Weights of a small transformer language model: LayerNorm before each block, 4086 steps.
Each number is 200 + 30 x the weight over its row's rms, rounded and kept within 0 to 999. Layers, rows and columns count from 0. The size before them is the row's rms in percent of the matrix's.

# v: layer 5 attention value, 320x320, rms 0.11, rows 6-31, columns 0-39
# o: layer 5 attention output (transposed), 320x320, rms 0.101, rows 6-31, columns 0-39
# q: layer 5 attention query, 320x320, rms 0.103, rows 32-43, columns 0-39
# k: layer 5 attention key, 320x320, rms 0.104, rows 32-43, columns 0-39
v6,105,201,233,220,180,182,178,203,197,233,176,229,165,199,243,213,260,201,159,204,188,184,166,159,161,209,167,159,163,234,271,200,168,142,142,260,222,154,150,216,125
o6,106,193,202,181,212,226,230,229,200,210,188,243,209,221,179,234,166,182,184,197,209,213,179,171,196,142,166,230,272,202,262,145,208,192,204,154,206,237,207,201,191
v7,106,215,209,195,143,203,226,237,192,177,237,196,172,224,223,170,233,168,186,159,159,189,191,147,209,214,184,207,205,213,227,221,233,221,177,154,213,187,144,219,191
o7,107,171,156,210,206,276,239,232,144,222,196,180,147,212,136,171,191,202,210,216,230,212,209,210,171,237,191,172,161,204,185,220,179,177,191,239,161,176,258,220,211
v8,102,186,190,179,192,266,196,178,155,233,242,147,167,212,235,185,212,175,238,229,220,206,169,207,263,215,168,239,221,180,212,181,185,178,202,239,234,247,181,160,238
o8,104,206,200,226,201,259,222,151,231,187,175,236,197,220,238,215,200,177,180,172,200,236,188,218,209,227,202,192,259,211,237,180,171,220,200,212,213,227,199,208,235
v9,111,210,184,196,231,205,210,170,237,212,213,217,183,185,238,234,205,205,191,240,236,177,201,180,165,212,166,176,221,146,207,197,166,189,209,217,210,204,222,220,199
o9,104,203,240,204,174,278,214,224,223,232,186,233,202,185,211,180,246,185,154,200,151,171,166,196,199,220,157,193,224,176,159,184,245,181,223,208,213,207,171,175,196
v10,101,213,202,233,214,143,245,235,214,200,193,199,198,233,222,248,236,196,213,259,161,175,191,223,172,198,214,175,183,187,256,168,196,170,185,232,209,222,164,242,216
o10,102,189,174,148,184,217,184,178,199,166,178,215,220,215,213,176,230,138,191,151,184,190,187,199,250,140,185,236,142,206,236,209,194,211,206,125,209,149,177,214,184
v11,104,215,211,150,250,252,161,215,229,222,179,232,143,190,218,206,203,214,221,181,210,228,224,201,189,132,186,193,228,197,195,165,219,183,213,196,155,145,173,207,164
o11,107,200,195,202,189,194,251,209,156,211,204,220,144,198,218,196,198,202,220,167,202,201,216,142,204,245,234,166,194,230,231,187,185,191,218,154,202,214,236,208,221
v12,107,192,171,200,251,189,180,221,183,155,197,205,253,196,86,139,227,188,249,211,186,185,190,219,188,201,228,167,220,206,172,212,199,250,164,215,177,204,181,187,216
o12,103,265,216,209,155,185,203,182,166,254,221,173,139,174,237,179,222,211,220,180,243,191,222,206,231,254,139,193,162,203,184,244,196,177,222,207,151,194,184,183,199
v13,102,185,189,230,197,225,205,188,184,189,200,213,233,250,153,171,113,190,234,223,197,211,197,136,186,206,213,228,185,221,185,186,174,188,206,205,234,192,170,218,182
o13,101,221,157,202,197,183,160,268,220,213,203,148,261,207,218,235,164,224,159,209,241,164,165,205,202,225,210,224,199,125,168,188,187,233,211,170,162,201,134,206,179
v14,105,247,205,218,169,220,209,214,190,208,188,195,195,206,208,181,212,214,217,170,176,204,171,189,183,183,205,162,192,189,176,235,212,114,175,186,161,165,243,246,206
o14,104,171,205,227,204,207,196,183,236,207,171,117,222,237,235,256,223,177,218,248,255,187,206,206,243,182,214,251,225,196,168,219,215,232,190,223,202,264,186,190,217
v15,099,223,209,183,155,218,178,195,184,183,172,198,152,203,199,166,204,194,159,232,203,221,217,192,245,230,191,182,236,140,203,230,201,184,164,210,320,159,205,239,155
o15,106,191,183,198,287,220,227,244,258,181,213,236,265,196,169,185,232,180,178,181,231,190,272,201,195,189,178,247,191,210,205,247,224,180,212,239,195,203,221,186,211
v16,109,157,200,205,178,177,185,225,210,176,177,231,162,193,192,190,179,227,147,163,255,204,219,208,216,198,195,240,177,183,195,196,186,210,161,184,191,227,143,204,156
o16,109,199,192,164,212,174,223,240,175,177,133,166,213,235,183,270,251,214,215,155,183,163,186,149,210,215,184,166,212,220,212,175,149,142,235,139,262,168,237,197,165
v17,108,172,167,203,196,166,178,203,221,191,249,211,193,228,151,233,173,183,203,217,257,178,247,181,205,229,224,210,251,203,250,193,195,164,203,208,195,185,170,179,204
o17,107,203,208,215,235,158,186,152,182,192,197,184,167,203,209,180,211,164,218,188,208,193,199,225,221,203,151,150,178,221,239,173,133,176,132,246,249,186,219,235,181
v18,101,229,218,177,126,211,176,253,190,183,271,177,149,205,182,232,151,168,212,220,215,247,246,202,157,219,208,248,139,199,198,212,251,229,190,200,198,160,243,198,119
o18,101,156,168,241,211,199,288,228,149,147,178,250,232,184,194,174,209,154,212,228,220,233,199,219,217,225,192,190,260,171,180,205,180,190,216,177,209,217,166,206,178
v19,106,193,191,161,244,150,211,248,167,167,208,202,215,185,156,166,202,177,195,191,230,194,197,224,132,193,234,182,185,199,166,203,209,192,213,204,227,142,226,162,177
o19,107,206,191,188,136,183,195,269,236,209,248,161,187,173,202,188,175,216,147,187,160,215,213,234,212,242,144,186,213,209,228,241,165,213,240,156,180,170,208,209,248
v20,099,206,148,187,226,199,198,267,164,256,252,204,155,174,251,196,169,270,269,209,226,197,218,128,188,178,176,166,178,187,167,222,162,219,214,202,176,162,221,172,195
o20,102,198,220,175,209,200,250,146,130,170,164,183,162,183,185,235,172,191,195,164,199,214,183,189,147,166,191,158,204,186,221,210,207,235,229,178,276,236,151,236,175
v21,104,230,148,153,179,180,169,192,232,191,203,210,178,173,196,215,182,191,231,172,262,211,193,143,201,183,194,146,203,184,166,205,206,219,196,244,159,212,162,238,266
o21,105,190,246,174,197,189,163,211,203,169,190,192,173,257,218,167,249,204,215,194,185,251,225,188,199,181,208,220,214,211,208,177,204,192,213,220,182,187,207,197,165
v22,097,233,242,199,180,205,182,217,225,202,229,233,220,198,195,201,189,168,219,221,164,205,202,169,197,184,202,171,193,195,185,210,214,217,182,226,216,135,172,150,210
o22,100,175,145,203,227,228,225,176,156,179,176,190,168,215,248,186,187,276,176,183,224,269,248,185,239,230,202,283,254,226,236,230,178,189,246,234,201,196,237,229,226
v23,109,152,188,205,221,205,180,135,250,159,193,155,194,210,157,178,231,185,182,221,197,209,207,183,245,172,225,209,195,184,216,155,196,181,259,192,251,229,176,215,167
o23,108,168,182,135,151,197,169,160,197,206,173,280,210,180,211,190,172,165,179,118,213,163,190,196,170,176,207,171,211,225,194,182,231,202,156,202,187,159,222,180,246
v24,108,159,198,191,204,163,168,205,222,216,204,184,194,172,137,203,173,218,231,193,253,190,132,147,225,218,179,148,201,173,222,179,220,231,187,171,253,171,156,172,179
o24,106,224,191,222,177,205,212,182,128,184,216,198,180,232,214,205,232,182,207,174,184,225,182,236,155,188,218,206,209,130,216,167,188,189,265,187,191,210,209,166,123
v25,097,220,204,243,230,249,190,211,200,225,197,195,235,200,212,200,143,191,222,165,193,211,186,166,205,247,193,196,193,299,219,214,197,260,179,181,217,195,217,152,198
o25,104,204,180,188,214,216,155,191,214,155,216,236,138,216,203,193,210,227,216,238,254,203,138,142,203,239,165,256,191,170,224,162,224,177,183,199,220,230,214,191,179
v26,111,231,255,218,203,179,226,135,246,249,172,228,134,210,151,214,205,217,217,206,169,212,174,182,215,212,200,239,189,166,242,180,246,207,182,216,195,173,226,211,183
o26,107,255,176,178,143,201,177,161,161,188,189,174,195,246,202,201,199,207,215,219,188,259,192,226,173,215,204,181,197,169,207,266,194,136,251,214,199,248,182,202,201
v27,109,117,185,211,182,236,195,179,167,170,217,220,221,150,245,233,234,181,264,189,217,175,198,217,237,192,101,195,198,191,225,196,183,245,118,184,208,191,236,184,212
o27,104,156,227,154,188,188,180,205,204,189,204,216,169,170,186,203,157,187,227,216,222,209,172,179,195,208,170,132,166,224,192,169,198,120,198,208,218,201,201,252,170
v28,106,166,156,254,245,194,154,275,201,186,238,193,157,206,185,155,201,183,188,218,198,174,219,216,168,213,225,228,196,216,222,222,246,229,227,112,197,152,177,199,212
o28,105,201,195,217,248,217,208,222,206,194,176,153,184,189,203,165,198,155,151,212,218,218,237,211,208,208,171,197,193,122,190,219,187,165,150,180,124,216,180,238,178
v29,105,180,171,259,192,266,179,184,208,185,188,174,158,160,199,208,173,260,209,271,222,224,171,248,185,205,169,182,237,181,182,157,232,209,210,214,193,266,192,241,239
o29,104,201,210,188,190,158,187,201,254,228,166,214,230,238,184,166,235,207,222,238,210,181,178,158,205,205,182,221,172,207,170,262,197,216,200,202,247,158,181,222,166
v30,107,247,182,241,193,286,187,208,168,183,250,181,180,156,224,188,225,212,131,176,235,182,215,229,202,218,221,199,231,159,196,216,231,227,146,149,218,254,199,185,221
o30,105,197,181,235,178,123,244,262,192,170,207,170,195,264,201,174,212,184,208,256,187,206,214,229,198,236,277,199,181,250,207,161,168,202,247,229,176,199,221,162,228
v31,100,185,129,173,224,216,153,200,177,187,220,220,176,173,180,216,258,226,183,234,202,152,202,175,172,187,198,203,252,150,202,189,141,181,136,209,167,230,174,229,206
o31,101,192,232,245,220,191,223,247,201,235,207,179,165,178,192,204,198,178,231,188,247,230,177,203,228,192,205,241,235,175,197,240,215,198,191,130,208,183,227,193,166
q32,080,172,207,205,189,182,193,211,263,130,236,194,237,133,189,233,162,214,221,169,207,206,222,142,212,266,225,227,200,185,100,221,206,186,176,185,226,170,185,201,216
k32,062,232,227,170,212,202,178,214,192,171,172,206,226,185,171,185,227,252,269,208,241,200,221,211,222,212,202,152,239,175,217,166,218,164,160,198,172,247,210,189,211
q33,084,188,221,253,208,184,129,175,189,235,179,207,194,263,243,176,190,201,221,213,174,179,281,178,234,218,216,241,221,159,248,255,199,208,216,161,172,175,205,202,194
k33,076,227,198,193,192,213,225,148,197,200,206,191,142,221,199,234,207,204,209,132,253,185,183,209,202,158,150,183,212,263,200,233,153,229,187,220,201,171,180,194,188
q34,080,200,209,154,221,186,266,180,231,160,239,195,174,186,157,243,210,233,209,168,197,170,111,150,198,215,235,187,177,270,179,175,228,185,152,220,210,212,202,255,210
k34,078,185,241,206,244,173,209,230,259,205,200,130,236,166,237,203,184,189,237,244,180,191,176,238,204,257,244,222,213,121,157,178,221,157,210,184,187,249,205,198,255
q35,080,164,229,205,222,191,214,189,201,213,224,201,237,187,214,225,162,222,209,219,157,179,200,211,245,192,172,238,199,183,132,277,161,185,200,196,209,190,235,231,180
k35,069,253,207,239,208,220,196,179,188,157,160,192,223,243,197,184,197,169,249,212,256,212,156,206,180,183,146,175,183,197,233,154,282,191,205,223,130,180,170,200,183
q36,073,181,198,201,188,220,206,218,218,193,215,164,224,213,185,236,231,193,183,199,177,155,155,187,238,183,211,175,203,254,177,242,213,195,167,210,230,225,218,212,201
k36,061,224,233,227,207,231,161,212,164,154,184,132,208,201,230,176,182,163,211,206,215,229,170,217,212,200,205,165,159,209,150,164,182,158,182,222,211,209,180,198,204
q37,089,202,200,194,210,212,126,212,232,189,191,240,233,225,230,171,130,195,227,230,192,243,221,179,243,187,149,276,181,197,190,267,202,194,200,162,205,153,210,168,181
k37,079,204,166,207,168,205,213,167,152,178,135,190,191,270,206,220,212,158,163,148,224,196,196,221,193,179,154,151,153,206,278,187,186,242,182,197,167,176,160,228,224
q38,090,164,252,190,191,238,222,224,238,198,238,166,244,182,256,200,197,203,187,204,167,251,179,202,175,135,194,243,216,207,149,205,224,202,164,207,261,227,177,193,197
k38,094,264,209,259,224,203,211,245,204,154,198,251,184,191,200,209,219,170,198,175,209,215,146,201,192,168,159,176,231,216,234,209,134,167,197,238,205,183,223,163,188
q39,085,171,224,231,179,198,189,191,207,207,165,186,157,173,232,197,154,175,254,175,165,223,232,220,199,210,250,186,242,165,223,166,172,209,213,181,189,185,187,171,139
k39,085,209,189,179,145,226,214,186,193,202,203,196,153,203,209,255,267,204,159,165,219,178,215,183,201,192,198,173,180,263,220,166,161,217,177,237,176,229,212,197,175
q40,101,233,236,183,246,168,258,184,165,195,244,218,188,180,215,226,224,230,242,172,208,221,208,192,150,251,246,185,163,194,208,127,203,188,221,174,215,174,197,287,213
k40,087,176,192,196,215,234,208,238,232,218,227,203,172,188,195,210,165,218,168,164,182,186,194,216,185,209,183,192,228,247,194,206,213,180,172,209,231,200,260,206,179
q41,095,195,190,185,225,180,207,175,179,192,253,162,203,220,224,223,241,170,178,195,233,164,168,195,138,191,214,127,212,229,199,196,216,200,197,185,150,221,222,294,202
k41,082,185,204,204,194,249,173,217,197,140,187,141,188,148,225,256,197,172,190,208,226,191,229,203,169,203,203,251,195,214,212,181,161,147,172,201,175,187,242,199,180
q42,105,180,194,236,215,164,225,197,242,229,219,186,216,208,179,238,192,184,205,158,203,230,198,205,187,177,198,208,260,206,250,151,190,213,214,206,206,201,171,187,191
k42,105,217,206,241,154,227,170,168,141,229,198,173,180,152,201,202,174,180,168,220,188,181,211,194,209,177,152,130,177,203,185,207,172,202,173,211,162,180,180,214,182
q43,091,190,240,116,253,172,176,220,228,234,266,236,223,163,216,251,195,214,174,201,153,190,160,227,190,197,227,226,209,183,211,215,195,195,217,214,228,258,192,192,159
k43,092,245,204,223,232,180,223,194,221,220,251,280,236,205,223,239,218,165,189,211,167,203,181,151,206,199,169,196,177,161,200,191,182,210,186,206,168,167,183,170,222